From a checkpoint of a small transformer trained on Wikipedia: 13 layers, some layers without attention.
Each number is 500 + 40 x the weight over its row's rms, rounded and kept within 0 to 999. Layers, rows and columns count from 0. Numbers have three digits each. The size before them is the row's rms in percent of the matrix's.

# layer 4 MLP gate, 576x224, rms 0.0981, rows 39-58, columns 0-111
106:511490463478461488499521513492476494535480508486484531492493555526491483504490542484450529511459524558476467466570564547496479509476515477569492482485497536533523550475518571492594521512485535416514456532514501513544509453410535530570499488503617511496511501525444462430496562474474484455544532480467521471454531569418562540464497496496
094:541453515523547497472553447480513470490520531602508518472432485539470497560517553529418482457475486543443528461544473593479523440537483519450515569512567441501507494466453496464447547585477432469468420487504538458495465479501463455467483519378431472493515482541459527532439447462434488430516492482500555482463487530500500588492482534471
106:567457561506470453464493526553490540485550513462495499468538503501476518540515519483455514455540484487475503561485566453497464409506488540460485485461555456422507546504498541454570529477518452492548506561579469494489537521471457508522504486405490476492475436455454490496527498559376434495535460550496490468496562527517542478555478455402
099:510448540505521464537450515473538432479529511565547468552528537474504495471483481531519528463506453501517573554488456534498443488476460502539447504578561506524493550475536478503464516460497449521499532479539477525526460510573569474556472518453507518559509433534523498480515519433481515545507436510460509543442478538486470506492486496562
100:508504473486503512477463479478441483502522543448522482468490466402542477502483466452518464479494504475473420524464499540532475395500519499438476485523557489523505572498501509486519499520512523498507511511558538466573538386488492551502503547500570538491411529500508524479462540549473493527493553496512496547431471485469470529427449528470
101:599529574425490578463496506462527524540485452513584497526426515432567448503503503499524551531583553509490572396540501501485491489503477516445468531492465482536473526474435525511478551532506522439445454499556479440539544487509428468548510459551520504514501490505528530573535450497508503481446600526496595505475525441481448562442577498445
101:519494525487508475530537561535501474510532538434456486503478518474537479470508599507461480492463501466521480543492459495477522433535530521514516461500562470529421588454441489453501454498509418505478515479444458479550582457470581512578485488480472524503469489560470528477491569487521502515491562495509505525458502471658503486496478546551
102:532614522481499492481491493510493494519449484484527486462536484554446477491456516531494468487446511508547543457448509454537496548397507544492481412516501486480519488467459518508408465578489475511497535517491564495529415475555526507589434491496492486517440513562546515483494487397459496466577516507426516494517530521484471539489490487481
105:501528445528499460437426528517544577538486486506554507480552460473557444494437484536541437550472525562504512546483418497564489555505469547454592480487584492474483486440477542524580531545483541483467441577511500579600486567475518568521495538472455450523530499534513488508505462525466525556543511498447490476547426434541463451545486506570
092:535537515490555514414465496458508520467464502446497397454498533573548525461460505496470552494541473532503477517460464557498471429395576519447513504505511470528449483536585511460507485492515450489523518533485501449511464525520484508461446477518530516476509508551572590444494542457571520486468405534529462526489438480541489545518448514456
094:518495488432493527469526466483440427487484495539475513445581447489511487524560489451512493488492507454568504495484445534530535440534437500499511517524522474451432567483558523478495493483460511466524531506487530535584542461566468477498530520505501512490495519556434520525465475454522491484489598398457522465568497491565492466535566492508
107:484495434467549477469505442547477534512461466569475480499504474527546543444548473521473526511419539484479483517521560444516476465435538476477557459442506523430585519522519555502495481563460457470527531528586524540465486462480474578478472557518576515524522454564501513522471535460515502501496584583526504470450522490456497446494510416541
091:463542470516435474439498442556492514498461497565491538478544477549532461462479568458536467502477554502468523498542425484545502436548502528416502536489509572495556538519504529531430514507517516469515506499513557465497456485494491467544536551410497502523525525504510507443452530467530479495500506511518454529508449510509444593398540511499
103:477488521527547515465469476572514542478457525524499501429572492607473502499436487458515494542541456563401568494517557526505554561570543505448487452486496509470497514480515521551438447495483552466561549457497533482546414446507445536517555450475561479510557552493477545496502485528550591519512493470441463581467455549475530486541586468478
102:478450489466504537496506554505502439548474511514577461455535522479533596466500422442592473534496500543503582533495448467499416493529553524535537445486511505489495522601551515459536497528482545476485492528495537546455527529556471500449433504458477486521457561517469480611510494574454515538478605544515517471513469537488485560496438474542
095:449481490454512550536478486568476492538476544450566457508485521544546483560476428515472513494533540532453505530584442492558483592460541512483519491486421464496452475533405511531463540416462522589542491503488489444507558528498476466475428480522537465505474440504436515559461459475503465529506484476527508447566478458562492531554506487507
106:558573486510487530460566429485440536549498514528507457487581514511535498537485503546589455525446516521505485498553538505484488549515534548483499500529466502413511547574447524522491500473474469558431516515582547517423444503472490560520508551573535497475468448499535480536467472581567509533499409486507481528535519512474497500515527501470
105:552469591464491529447509495473462485549505527479439515475410495502524521566512468547522485516496561433504504374498473503499460558462480557519611462489502546534486508581549440479550526493487476497513451509456495507432478550548411566461547460485485477505519464530517530482525489380455512451459445478517454511475479512492530521536526530495
098:533521526471567485514510507554454501513520519543550440473473468502494496489541486540531511531488526513431487495466499502442442501540384524523427504481550517449514489509597427528502574513473518587489486524500482451508494493621458454499448489456505633469533469556493380528548462529529468483525428459513452483532520467519496468511506505599
100:516502548509399490478515556522498533531508501523412486516450531522468461494534518482489514467494483552487486517446510517493538600526550544466475499479534434418475503512503547494442495480478449495503527515527477503527424544611450561478474525535478520470489490505518512510532553541506462539438543463445463498447469456491466538498506541497
# layer 4 MLP up, 576x224, rms 0.0899, rows 39-57, columns 0-111
102:476464516489535495441535538530429596492443469466490427465432525497458516544512528453498501481498452494527553491456464469486546533499540523503600504547484481594516426497472490603584471420494496513482378492491495443423546561533434517480427543552470513483483487503476535477433473499452441522490508408460538533486415495575515470438489503493
099:541486517540466432480570477539414537498448556570575541469469551543466503497561486530468454496442512502573430511510565556512541487404444435470461525491484537500487494544550524551545475547504480465454529469443509455466405447422478573497488522466512521509553482543553513418473517500451506498466429526416513443432510525494466459566485454526
094:450457482482534453466498489463537490517485487440571555452533503518489516484489550570499490509493526459443580549542498472478443491518456485552460428536437452422517445532469540546518526505476492492491542579620503497511517501461515552541487507440471460512499439442479521466490535454441521473549393498463502490498571516478522467618463484506
097:491478511555544520509482466499482522547412470449437477555485433415478528533496549570426490478514471482497515564585539447495449526544599459521495523519531530539487521518455413464506526484548500478555487499519515447535450454508470580524448478459492494505495505427419499535514419536495502514527488533474506512438529427479450445527524531483
099:508446424487473558525454484507539586526468419497441508585498528569472519491471520497434547506463505454509547520476490451515497502510477537550477572472511531481463596506519493599565526560481562553544561422503429527506497438540462572515519546432551439520440551371452505538479472407485537495454537485495491485557525521501462486539572484437
096:451549499511475487515529579536515497524492536543515453482511494473500465521538512508587496463524529540497440467527460467444528475508562483473595480483406465426467495470503525484554501440509526508568543485445523548448479422451529556478440523470525507477434470440483514474459509436518485439562487490523507458548506539527559553532534473479
111:455522505547457461407512491517589496493536522529456517517486533575510442512487500471515501518452476444515492482496454471453519480424534475542415481564538485503533502528462515461493460533517513462508492486406500576474501467504511425537517491485503480544479581530579474460530456469502437457492537501466536507536540541471503519442438458432
107:524517538477459515520535538507518425530492505547493490531435520483471475469474496441543501538511506498461489478499508503505516485422502479502514483489453494560546505557493499519500428544464541449519486549506455472547612504518551542525410493513489441538475506498436498514431519415472458470527508530489471538523512444504454539492494552460
104:482482488442486466501533522493475539564451454557509518462505552465542481522475530442452544491521507533477566524501488528522514547619470448497499504533549437499491528562516506481509525490516443538502434502475517475440486488487548561488420504505589602543457523521508580472479419545509604455454462519493544547495537433486490429488570465488
093:485515525502628451539463541476443467498589438408558538400545496526517462492542547489478523532484515473484556465480492445588517473533493495499502463593493510543431457544425526481478483523483512463506527479466480474499539549455497506450460556439420542447523544461506535500502482472538480541538454502464397528512493531458515503499487518429
095:552521510499537504485469555430494464538576580588485566528466551573437506543482556484453450521524492473503572508510501514498478489491520540471379537480519525471550453536496520508543439530527467453544464529520483491519504511457506457482564529565494449529510491453514469533465481535512535487539494487573486418497458539502502533473556484495
093:510442485509533489541555475491503541439438575563558420499516469550601491462508497489477474485494492477527523527517500425508465522578472502524481506500512501506536502499556485511522551570486549531519506557480497576523537500415512509482518618481554544559466437439431477476524483490439482474436530509497489538508537539504511524448503487508
104:553505521490503437474461562516437470518483474474440431530490463518499480503445432497574551533478454508438499565483492546507572493597448486539498476452527496547516529509499502399549458522528441498497471482489536485435460550497464515429455466425535524477495493529526496440532560581496423548477529522559509486530522487496458584487458466500
102:471504507535480481534532498454455520585545565512492432520576515473529558521442501470517499498495461411574549527584491528529487507495465492479541503500543493508529472468483556504510404560479440478425581479475439546469586462452516494496539522572523490494541552489441509515554451537516532550478509499509547494506495462455511488439464568508
107:520528495552548495512512511550478513513428479527462502542459548517502501493474463462484464442453486571509531517467476516489478499541473502524488527458532500563493486491484507541429492559408474514554520567533503499504524506511411420532455550478557490477555496487475413573485478541442603516466499508500552479411423538520426543506476486517
101:501506539453519457509523503479479504444493483547544556389468467513498506492494584562567489432502523476409579495459469556547500553476499520516521529487490530510547560536442544546434470473524506538465566493486499520473452475532531435494493485516482431553542523453496476499517486562468498450523457531519503543499429476580441578486442500456
101:487515468511505483497432430520527499546498553459527481458536507521516507559577521529451463495540500449466494572568451520534468494511488514468551479517510496409536463544524496550537552525536539520481446509544493507548386541496513449509448499422482471590508482537462538567456457500439450505499490537484524522443447511380461493529513579528
104:529423522486502468577502428526497509526498476533479547552517514522484480464594509418543509582561509521513479526523495465505454499492496450566485517541545497482491432462546534503543520511547438486461522422490511464553519507529523510502515524505506476433461466523546486454494520523496503500444459464490596393527441478483527442533483441478
106:515515514504455469466486531490492471514502572507465513505482459527494438484515548475549562488506471462589393589521524510495552487408497436456495486462522448514468497534523565536483485487471506598481502502570479547482501462500535585546497501478442533457508509518467587499546460455490520560414443419440502521500487527548537524431548512510
# layer 4 MLP down (transposed), 576x224, rms 0.0547, rows 39-57, columns 0-111
099:580545520529527499516567449569495502479434529472447458584481542481543514450547508416493514517464482489497483529480517540531468488476491565419524514542483484510465477495539404481502520580424465545538495462489463474513570476425509464499535474541529493440537498521490501545473499488496549512485478497531499477435493544469487495434439443468
098:407454416501514487495521561496541519436612476493438433431448566528497553514509555461528502454524461523360519523479455542470515497544500511491484511469517428444517492515506503472561547486557436477486532501497484480502558540457475470504498546482506472479426467492494479506510446458515537485488517473555464498499494451453497504412489518448
104:497525507509461424441467537498534520483547440493541458557528431431531480617524535490410471523545519500478537502500518567550551427550534508497521478438471458469456473540542566438519527560547515589524540485522597429477486499465507468539424505441478562512481554435534505507483524509504466451489522522556501526461498529484550486494496480504
100:561515466505474505531564546447443577472514517557518565526488494538528578503471567460543486440523541444547459543519525488506452489570463539512524371518445490534494484545437527508455470559551511538533423470564483486539502550515513493532477499501554464463500476560507500537456508505497466572539429504494524541461482532515500498535475575513
098:512538566575514533483446531529488536487514491474487501521511479444492470539491492504500466500540503521505552583509496496478446516486474538446493455426492468452494550486472563517478508536495495457433475555559468514478502559520534479494464466435512583501478410545420485474468433512531566483511577514532517522483429463483476491417536462516
098:502530493549528478493504460497451509557548535521475509513554461495538510398452517560410556525431559546519606550491457560444488562501566522465488473615569485479534472559514479519453484528477475495515510576513571498496559534512513499516574515472474567493555486516504518481531487543490484472449492402508537497473512493430537505527474542526
102:571518546464525533490524522514457454574523467437559457447466469439453455475539427557447482483465486532466487599480569491514463528506489556424478521448484531465479487435493481517489534518506485497502480474545475490498508565555559515507540420461493541503478524529439558510514539494510487481493519464556553502514518495538548471485591439583
101:543547462532483462529464543475535507516492462440492480500490498483490484554469495489452367487473531546501506554535517489505476526466538487453479512520393474470507504473500529472452585440517535509456454555418502492422405462558527552515482526493522490455530507466541540519520518532496422557508479506513414388508506504523467508437486426592
099:500489528533516499497496497450497535489508485502507501519464532524415615533507480488447494532506511449542461490556517426435522459513490490538436417476525609562489460483530502483504491574464456455529594491519478479546459503600445506530496496537521505432458516512501551511509518432496512524502526535470456472605533522465480567484526520516
094:519540568489522554451503485442502501489437514501510454558423497520512461539503429487504509477508446502479479529565455533452498427519490524470491477459511473484538507548509517478485498519496452531558498634479507550472472513477541592489453425540463560570454521501537521492496490518578512511483500553586499535514540461444468543470461483552
094:440504472487529436487543438563508543508451482453530493483570462504538463542457591575506583461555497419532464433524471497567583513515537477507469531456482460511513520527481541450477492435539464534508463495531457434551507419523532591490482493514503534546520547545459447466477537557512586585497467486453505493532490478507422450432507522510
098:437524471397522498497502502568482507478449523497519580509484498489516425503536405524496475492468483485442543453421522575542548439504449476565566527476487493415507512578540547517540562499447456541490505488516542492515538530476478518480481491495446456565535460529620547573463499466534456502509450518463544431467545510428565489502460539584
099:465451534510518489496469469506553562470537536513476464547461498442474492463504464524514490477526454487498467485538446500491582493510473495474505459438499465486459422494483507462528532465515520420495448572442433470504476500597467489577490549511463566513504470448484484492530476439542436505461494505455501471523436459506439434586505491498
101:539539536455496489457513473428517518493526506417514520480512556473517490408497463499434506483527540599427437519462532478514518503483563506552450489447511463538541527534594533479581502455512525438502438497469519462545495527544502568562509475510484508524521413478524530484468452525544555514441496488480541511594528519466464539518512533445
107:463499477532442485559542516497532495459502494509492574391597491570574488549543565490529469462546572465508468512492523535515538480529419489595497381476540445587435489547486539473510464505514494441422491509518500459490510541486597509495559531577489529437475567517500509492509525507523444511471538524462463515492491419416492486479534535506
103:449526537468546566482497539501415505413563503475500535504466439472570550578475459496512451532515584505552622477428485494501467506562472505487520475453482520437507497440608528499535544424472476485457536563533495438541551450551483538455565461487471494464550488550460473497515519472447475459480492495486481484543546495487452513419463542524
101:510531509495503537517471531481566494453467560533476498489456444474447485391508538477529494526507501501526570489519503523527500475483527496538568478501432422464496512470500479483502494494460554440536453442476473557483574448450520546548510522453455555463549503494557473547399475567534513422570445503505519570559549499493474574370517452490
096:509473507533589474525432499456490452560554482468519496467433502487476507503401450567450439477497495551461529552455526494557549483530566521563519467499505453517488490500490533522515433475467537493470482644562551542539464491491520548408497479516477562506498563520542425495485418554518539475508509456487404497487581476460496506532519519498
101:489574508483527491455472461553488535484522539465452526558485501434553495516491465492514472546494491453503440431462481477496491529554463517555539493517531538505521528459500505457510510537504491440545506488502495499511529500524512466528481446543598568513478513562508428518488555454511472466554538570479512517547476522458521492565528422499